config = dict(
    n_layer=14,
    tie_embeddings=False,
    init='trunc',
    warmup_steps=0,
    schedule='wsd',
    z_loss=0.0001,
)
Each number is 50 + 12 x the weight over its row's rms, rounded and kept within 0 to 99. Layers, rows and columns count from 0. The size before them is the row's rms in percent of the matrix's.

# layer 11 MLP up, 1024x256, rms 0.227, rows 565-577, columns 128-255
095:38 45 38 63 47 54 47 76 49 43 41 35 62 54 46 50 44 57 52 31 61 56 68 59 48 39 51 47 54 10 64 52 47 60 67 43 48 44 54 30 64 48 26 45 55 55 37 32 56 57 43 47 36 51 51 45 39 83 44 39 60 55 42 52 42 51 61 30 69 59 76 56 60 38 55 35 54 77 59 34 65 36 49 63 38 61 58 50 45 69 60 50 29 66 41 52 65 58 51 61 38 82 49 56 41 36 57 62 59 31 52 55 60 30 55 54 48 51 54 45 45 62 31 59 62 48 47 55
109:34 47 59 49 41 19 43 70 50 53 53 71 48 54 34 77 51 45 52 44 55 51 30 50 24 49 48 57 56 57 34 54 56 41 54 35 60 50 60 56 43 68 41 42 39 55 61 56 46 50 64 38 46 59 30 37 35 66 70 43 87 57 39 52 69 62 42 45 47 80 51 36 46 56 62 63 55 64 54 44 62 80 56 46 49 42 54 59 44 60 63 48 38 45 49 73 50 62 33 59 52 54 63 61 63 49 63 37 50 54 47 44 60 56 59 40 51 40 39 66 64 39 55 63 57 59 51 62
110:32 60 64 52 67 71 52 61 49 47 48 48 42 38 40 77 60 50 44 57 44 54 53 37 27 62 50 51 56 64 68 44 66 55 33 37 38 55 43 53 38 35 33 63 54 45 38 53 34 66 54 36 42 50 73 48 50 44 24 37 30 55 28 54 45 15 55 50 49 39 50 28 59 31 45 32 76 47 59 59 55 49 43 55 51 54 47 61 52 47 50 56 61 46 61 49 75 52 55 64 50 41 73 33 48 19 46 41 70 35 44 50 58 55 40 42 40 73 43 46 46 49 29 51 57 34 57 38
101:45 58 58 44 62 33 56 47 44 30 45 44 47 40 31 56 40 65 61 48 53 69 54 48 48 47 22 47 46 54 38 35 57 56 73 41 66 70 61 63 68 49 52 54 44 53 56 63 54 50 51 44 69 55 29 56 35 28 55 45 75 40 33 49 53 44 43 57 61 32 55 42 52 57 72 47 55 71 50 51 46 65 70 58 43 59 41 47 58 45 28 71 40 36 41 26 39 37 45 30 43 59 44 58 60 33 55 59 52 45 46 60 40 49 51 51 45 45 46 63 54 49 53 54 49 43 32 59
099:58 63 55 64 73 37 59 60 73 34 39 49 44 46 54 50 49 73 48 32 35 35 52 32 58 50 62 36 72 43 61 45 55 35 35 42 59 59 48 40 51 72 29 46 46 48 56 19 42 47 66 52 51 33 41 37 44 46 69 62 61 50 44 57 76 43 70 61 39 42 82 51 68 69 42 48 76 56 47 46 18 27 56 61 43 63 51 37 42 57 53 55 59 36 40 69 56 47 31 63 59 58 47 70 55 48 31 33 50 36 44 57 70 47 42 53 36 32 45 46 56 53 74 48 52 23 63 55
099:43 55 48 58 48 35 46 63 49 47 42 52 49 64 31 40 65 69 59 34 50 56 52 78 39 54 31 43 68 54 31 32 61 59 51 56 37 64 55 51 56 60 65 50 56 43 30 41 74 55 59 65 59 45 53 85 54 44 51 65 55 67 56 37 54 66 43 52 73 59 50 48 58 37 40 39 42 59 77 50 52 58 47 55 46 45 50 61 49 69 64 56 52 41 48 79 48 40 57 66 24 27 51 58 67 55 41 48 54 63 47 65 57 51 57 49 58 50 49 33 49 34 64 70 36 58 76 52
103:29 57 75 49 37 36 60 48 70 55 54 55 34 50 14 44 34 67 44 27 62 39 36 43 50 70 74 75 53 43 44 48 56 43 61 30 51 52 40 48 49 64 39 43 59 36 47 39 41 39 46 76 54 62 48 53 46 38 25 62 43 65 35 68 51 48 57 56 40 63 48 34 49 76 39 46 47 43 46 24 49 63 54 60 38 36 47 50 52 39 60 43 38 38 51 36 41 37 65 60 54 71 83 77 62 37 61 46 64 62 51 42 43 43 70 64 27 58 50 39 44 48 50 47 36 61 69 60
101:66 66 54 52 53 57 28 38 75 50 27 49 40 62 59 56 67 45 50 50 56 80 47 76 43 51 28 46 68 33 64 38 64 50 75 55 53 64 64 42 48 56 32 59 58 41 43 37 45 52 33 53 35 51 49 41 63 42 53 39 64 64 65 75 58 45 51 30 62 48 41 62 44 36 37 51 26 51 50 47 44 50 48 53 62 48 50 53 43 51 41 50 48 69 38 70 44 67 66 30 47 51 65 34 37 19 47 41 36 43 60 60 56 46 59 69 76 46 54 43 61 42 50 47 51 60 46 50
102:61 59 53 56 50 48 45 32 46 25 66 55 19 50 53 48 70 54 08 40 52 38 56 34 51 25 50 60 27 62 68 43 76 45 57 42 51 45 73 56 51 62 58 66 49 66 54 41 59 48 55 61 48 48 63 31 36 50 46 53 46 24 47 52 70 32 35 54 43 69 73 61 59 64 54 43 39 31 44 31 25 49 61 42 50 35 63 66 56 66 53 79 54 43 62 38 49 43 36 32 54 60 51 28 60 71 58 45 53 46 44 46 51 56 58 66 52 43 47 50 71 55 54 64 56 47 42 51
102:71 35 45 44 38 37 50 54 46 39 36 55 51 41 79 40 56 41 52 45 64 68 12 45 62 57 58 53 34 52 75 60 46 60 55 43 33 50 54 54 50 63 54 70 27 39 47 81 58 48 41 47 69 21 70 39 70 55 56 44 48 68 54 50 71 58 54 52 53 51 75 40 53 31 55 44 32 62 57 50 41 48 57 46 47 46 65 33 47 40 54 39 66 58 54 60 77 45 53 45 42 54 63 49 44 34 54 55 46 44 18 46 69 52 69 61 54 30 48 16 52 39 50 46 62 60 47 39
102:33 77 41 39 59 49 42 63 55 59 35 47 57 58 55 50 22 47 70 57 59 66 48 64 40 45 38 46 37 42 88 53 36 45 34 59 47 80 50 54 64 65 42 55 43 31 55 33 49 53 50 53 32 51 78 44 63 48 42 68 48 58 44 44 54 56 52 73 52 63 60 48 44 56 61 54 43 41 43 64 68 60 56 60 26 53 59 47 67 43 83 35 32 46 38 63 58 51 61 36 65 48 28 48 47 30 52 50 71 66 55 48 37 56 54 41 57 69 40 58 40 69 60 65 43 63 54 74
103:46 48 53 11 36 80 44 74 35 67 72 52 44 61 44 62 42 62 46 45 41 50 35 75 48 80 64 61 44 36 56 53 54 52 57 69 58 64 42 48 65 45 49 41 34 51 47 36 46 35 58 45 56 52 68 44 59 42 38 26 43 54 36 55 38 59 51 45 32 47 46 61 48 55 39 62 45 54 43 73 53 24 63 57 45 42 53 58 50 51 43 52 63 48 67 68 68 63 43 56 36 59 32 61 45 43 53 55 51 43 73 46 53 64 70 52 40 57 54 44 66 29 12 53 37 50 63 55
103:71 58 52 40 38 42 44 44 40 66 45 77 50 50 54 36 69 50 34 62 43 48 84 56 55 75 70 44 39 53 47 48 42 75 36 46 57 58 43 40 39 43 30 41 54 59 50 37 60 42 54 44 55 50 47 47 46 46 58 70 51 60 57 70 58 48 40 57 39 37 55 35 42 48 46 50 62 55 47 54 67 54 43 36 76 38 43 42 40 51 62 43 45 61 48 39 53 71 53 41 60 52 47 42 53 39 37 11 72 47 31 55 26 49 46 50 38 47 42 57 43 60 56 59 30 79 42 62
# layer 11 MLP down (transposed), 1024x256, rms 0.234, rows 565-577, columns 128-255
098:16 52 24 46 82 57 64 59 67 32 51 53 66 54 49 41 30 56 46 51 65 55 34 58 71 42 61 37 34 34 62 51 34 47 50 46 24 78 44 65 38 40 36 29 61 59 49 53 50 44 64 28 64 64 45 25 54 53 36 63 46 56 41 25 62 54 45 38 43 43 50 51 45 64 41 62 59 42 37 48 52 47 57 58 53 44 54 66 39 52 51 56 40 54 61 47 58 53 50 64 50 64 48 42 62 40 48 56 54 60 66 65 48 35 59 36 58 45 43 53 51 42 34 54 49 45 59 55
103:63 58 40 48 26 49 40 60 39 52 43 33 33 73 56 57 56 58 67 39 63 61 41 45 55 24 49 37 43 47 41 47 40 53 40 69 52 46 46 55 59 49 28 30 26 19 75 46 54 12 55 62 63 67 35 39 61 64 52 34 60 49 30 49 38 64 57 52 55 36 61 32 42 19 64 49 59 47 58 43 69 37 59 48 59 51 50 59 53 33 60 55 66 56 41 42 43 44 68 51 41 54 72 62 53 52 35 41 62 58 65 29 61 30 66 51 43 64 63 59 60 34 46 39 37 38 49 52
107:52 45 56 75 37 54 48 25 55 36 51 30 31 54 63 45 47 64 45 57 37 35 39 50 55 38 39 52 31 48 55 53 28 54 53 49 70 39 44 63 24 48 56 45 55 74 59 59 60 72 47 42 36 29 64 46 68 50 59 58 37 44 48 19 49 60 62 68 40 35 33 41 49 53 61 40 51 43 43 55 46 42 57 59 44 44 43 60 33 34 64 55 46 72 65 40 57 33 60 36 51 59 51 32 58 34 43 69 53 41 55 34 56 61 36 39 78 44 48 34 53 53 37 48 46 42 58 62
100:46 50 39 37 56 21 35 58 57 69 43 38 41 51 39 26 31 47 40 48 36 40 59 45 62 48 61 57 43 60 76 37 21 52 50 37 32 38 54 52 44 61 42 39 53 19 36 45 51 60 59 47 65 61 42 46 61 36 37 58 60 33 41 56 42 51 48 50 63 55 38 62 56 70 36 54 46 51 51 44 46 53 63 51 40 69 51 65 69 70 67 65 79 31 65 61 51 49 48 49 36 45 69 53 59 48 51 27 45 60 77 56 71 54 55 46 54 29 51 65 35 44 68 41 50 52 36 73
101:35 59 25 31 50 32 46 44 54 55 39 18 53 45 55 46 64 71 46 63 31 62 45 37 49 34 61 62 50 50 56 62 30 43 37 55 41 40 54 62 63 48 25 61 49 37 44 21 40 44 41 70 61 82 40 37 53 58 41 38 56 52 25 74 47 55 42 48 54 48 52 53 64 54 42 65 40 47 55 55 72 54 29 41 45 52 49 36 26 38 50 80 41 49 54 26 56 32 53 36 56 39 40 54 28 61 27 52 42 63 50 52 37 52 30 56 25 42 36 35 42 44 70 36 50 27 59 39
101:34 50 32 30 61 54 48 61 54 22 55 47 47 21 45 39 61 67 69 48 46 46 42 64 66 36 60 37 55 62 30 50 44 42 59 46 57 58 66 76 51 42 58 51 64 55 28 38 48 50 57 49 60 52 54 66 60 57 58 44 39 70 36 45 64 46 33 47 58 43 52 36 16 40 58 48 58 44 45 47 36 56 54 64 38 57 54 52 55 55 62 64 52 50 40 55 40 52 50 78 62 62 53 29 65 71 36 33 74 68 57 57 37 47 52 25 53 57 63 38 39 39 43 68 69 54 66 42
105:47 49 86 28 64 60 35 63 55 49 72 68 49 41 56 68 60 48 41 53 74 54 42 38 38 59 49 51 64 60 39 57 72 55 29 39 52 64 42 75 38 65 71 47 59 44 25 63 58 73 63 56 53 42 52 45 56 37 42 51 48 35 34 50 46 29 32 67 54 44 51 37 42 60 67 46 46 55 49 40 43 45 82 46 63 43 52 64 48 55 41 50 63 45 35 62 54 45 55 39 60 47 47 47 56 54 39 55 44 57 31 53 58 49 61 64 52 34 40 66 32 15 44 20 34 67 49 41
105:48 63 59 55 34 52 53 57 57 31 48 54 50 83 65 38 44 48 45 53 68 40 36 57 47 79 37 26 45 50 51 62 17 53 43 53 43 49 56 47 77 59 51 60 45 64 62 41 56 39 52 51 43 71 65 36 62 40 62 76 48 45 75 74 55 61 55 48 55 52 25 34 60 38 69 62 63 54 35 51 60 52 55 45 53 73 60 37 46 42 25 48 60 46 42 57 48 27 43 35 59 58 18 42 59 41 33 30 52 56 47 42 42 74 50 64 43 66 55 59 52 40 54 49 33 55 34 32
104:62 46 46 49 53 54 53 89 46 47 37 44 52 62 43 26 51 52 54 58 66 60 48 49 27 56 57 49 44 60 51 45 48 46 74 53 36 32 65 58 30 79 47 52 70 46 58 35 47 31 36 46 24 42 42 51 55 38 53 52 48 08 48 53 55 30 50 49 50 56 60 39 55 30 35 46 45 62 48 48 50 39 73 49 61 35 48 42 66 62 68 51 60 57 66 43 48 42 43 34 30 35 45 43 30 38 63 78 56 70 68 47 43 39 79 43 48 50 51 40 44 61 37 37 52 50 46 56
100:49 49 38 35 49 48 39 45 65 57 44 35 67 34 51 41 45 41 58 38 22 49 62 49 50 54 35 35 45 53 56 77 55 49 69 59 72 54 51 53 60 35 79 53 50 58 71 69 50 50 40 27 40 52 60 55 62 41 51 45 39 55 59 54 53 59 44 54 36 60 42 38 58 65 52 60 40 46 45 59 51 51 44 52 64 53 57 45 53 69 38 42 45 30 58 46 37 49 24 73 59 51 61 39 42 44 48 55 45 55 42 41 64 53 40 59 74 42 32 47 63 43 42 73 61 54 50 60
103:53 35 60 42 71 47 32 53 43 47 57 43 23 50 54 47 55 37 43 38 36 64 74 52 52 38 62 55 61 26 46 44 77 51 60 41 66 42 49 69 42 69 63 42 68 54 68 57 40 35 80 47 48 49 67 62 53 54 42 54 53 52 23 63 57 66 69 69 52 57 58 76 48 58 51 50 53 65 48 45 48 43 44 34 57 37 46 47 52 51 73 62 32 41 50 51 50 51 48 44 44 42 62 57 47 64 55 42 49 72 36 36 43 67 44 48 47 79 53 59 48 43 53 58 39 47 57 73
098:59 52 55 48 47 68 32 58 51 72 43 53 48 63 30 39 72 53 49 54 55 43 56 54 42 31 52 34 63 56 58 52 45 45 49 40 61 45 71 56 55 62 43 50 68 50 29 33 75 58 27 73 51 62 45 44 47 59 57 59 23 36 69 49 13 64 44 55 44 47 29 53 43 57 69 44 66 39 42 49 46 67 55 44 37 45 45 52 73 59 78 54 43 54 32 56 34 52 38 45 41 52 54 69 49 58 56 54 55 30 39 51 55 42 46 44 58 53 39 57 50 50 45 60 40 57 64 54
102:43 39 68 42 51 64 34 64 51 65 50 59 60 66 56 40 69 50 61 73 64 51 78 49 38 59 61 63 41 50 40 36 57 40 65 55 55 71 44 54 57 54 61 31 46 45 72 62 35 33 55 59 63 54 40 49 78 48 49 60 56 58 49 58 61 31 51 55 61 34 65 60 66 50 71 51 38 49 49 56 72 34 66 55 47 50 55 49 37 29 51 37 45 46 60 54 61 42 35 53 70 35 47 60 42 32 49 45 62 25 40 44 63 58 39 68 46 32 39 62 51 58 54 72 60 57 67 88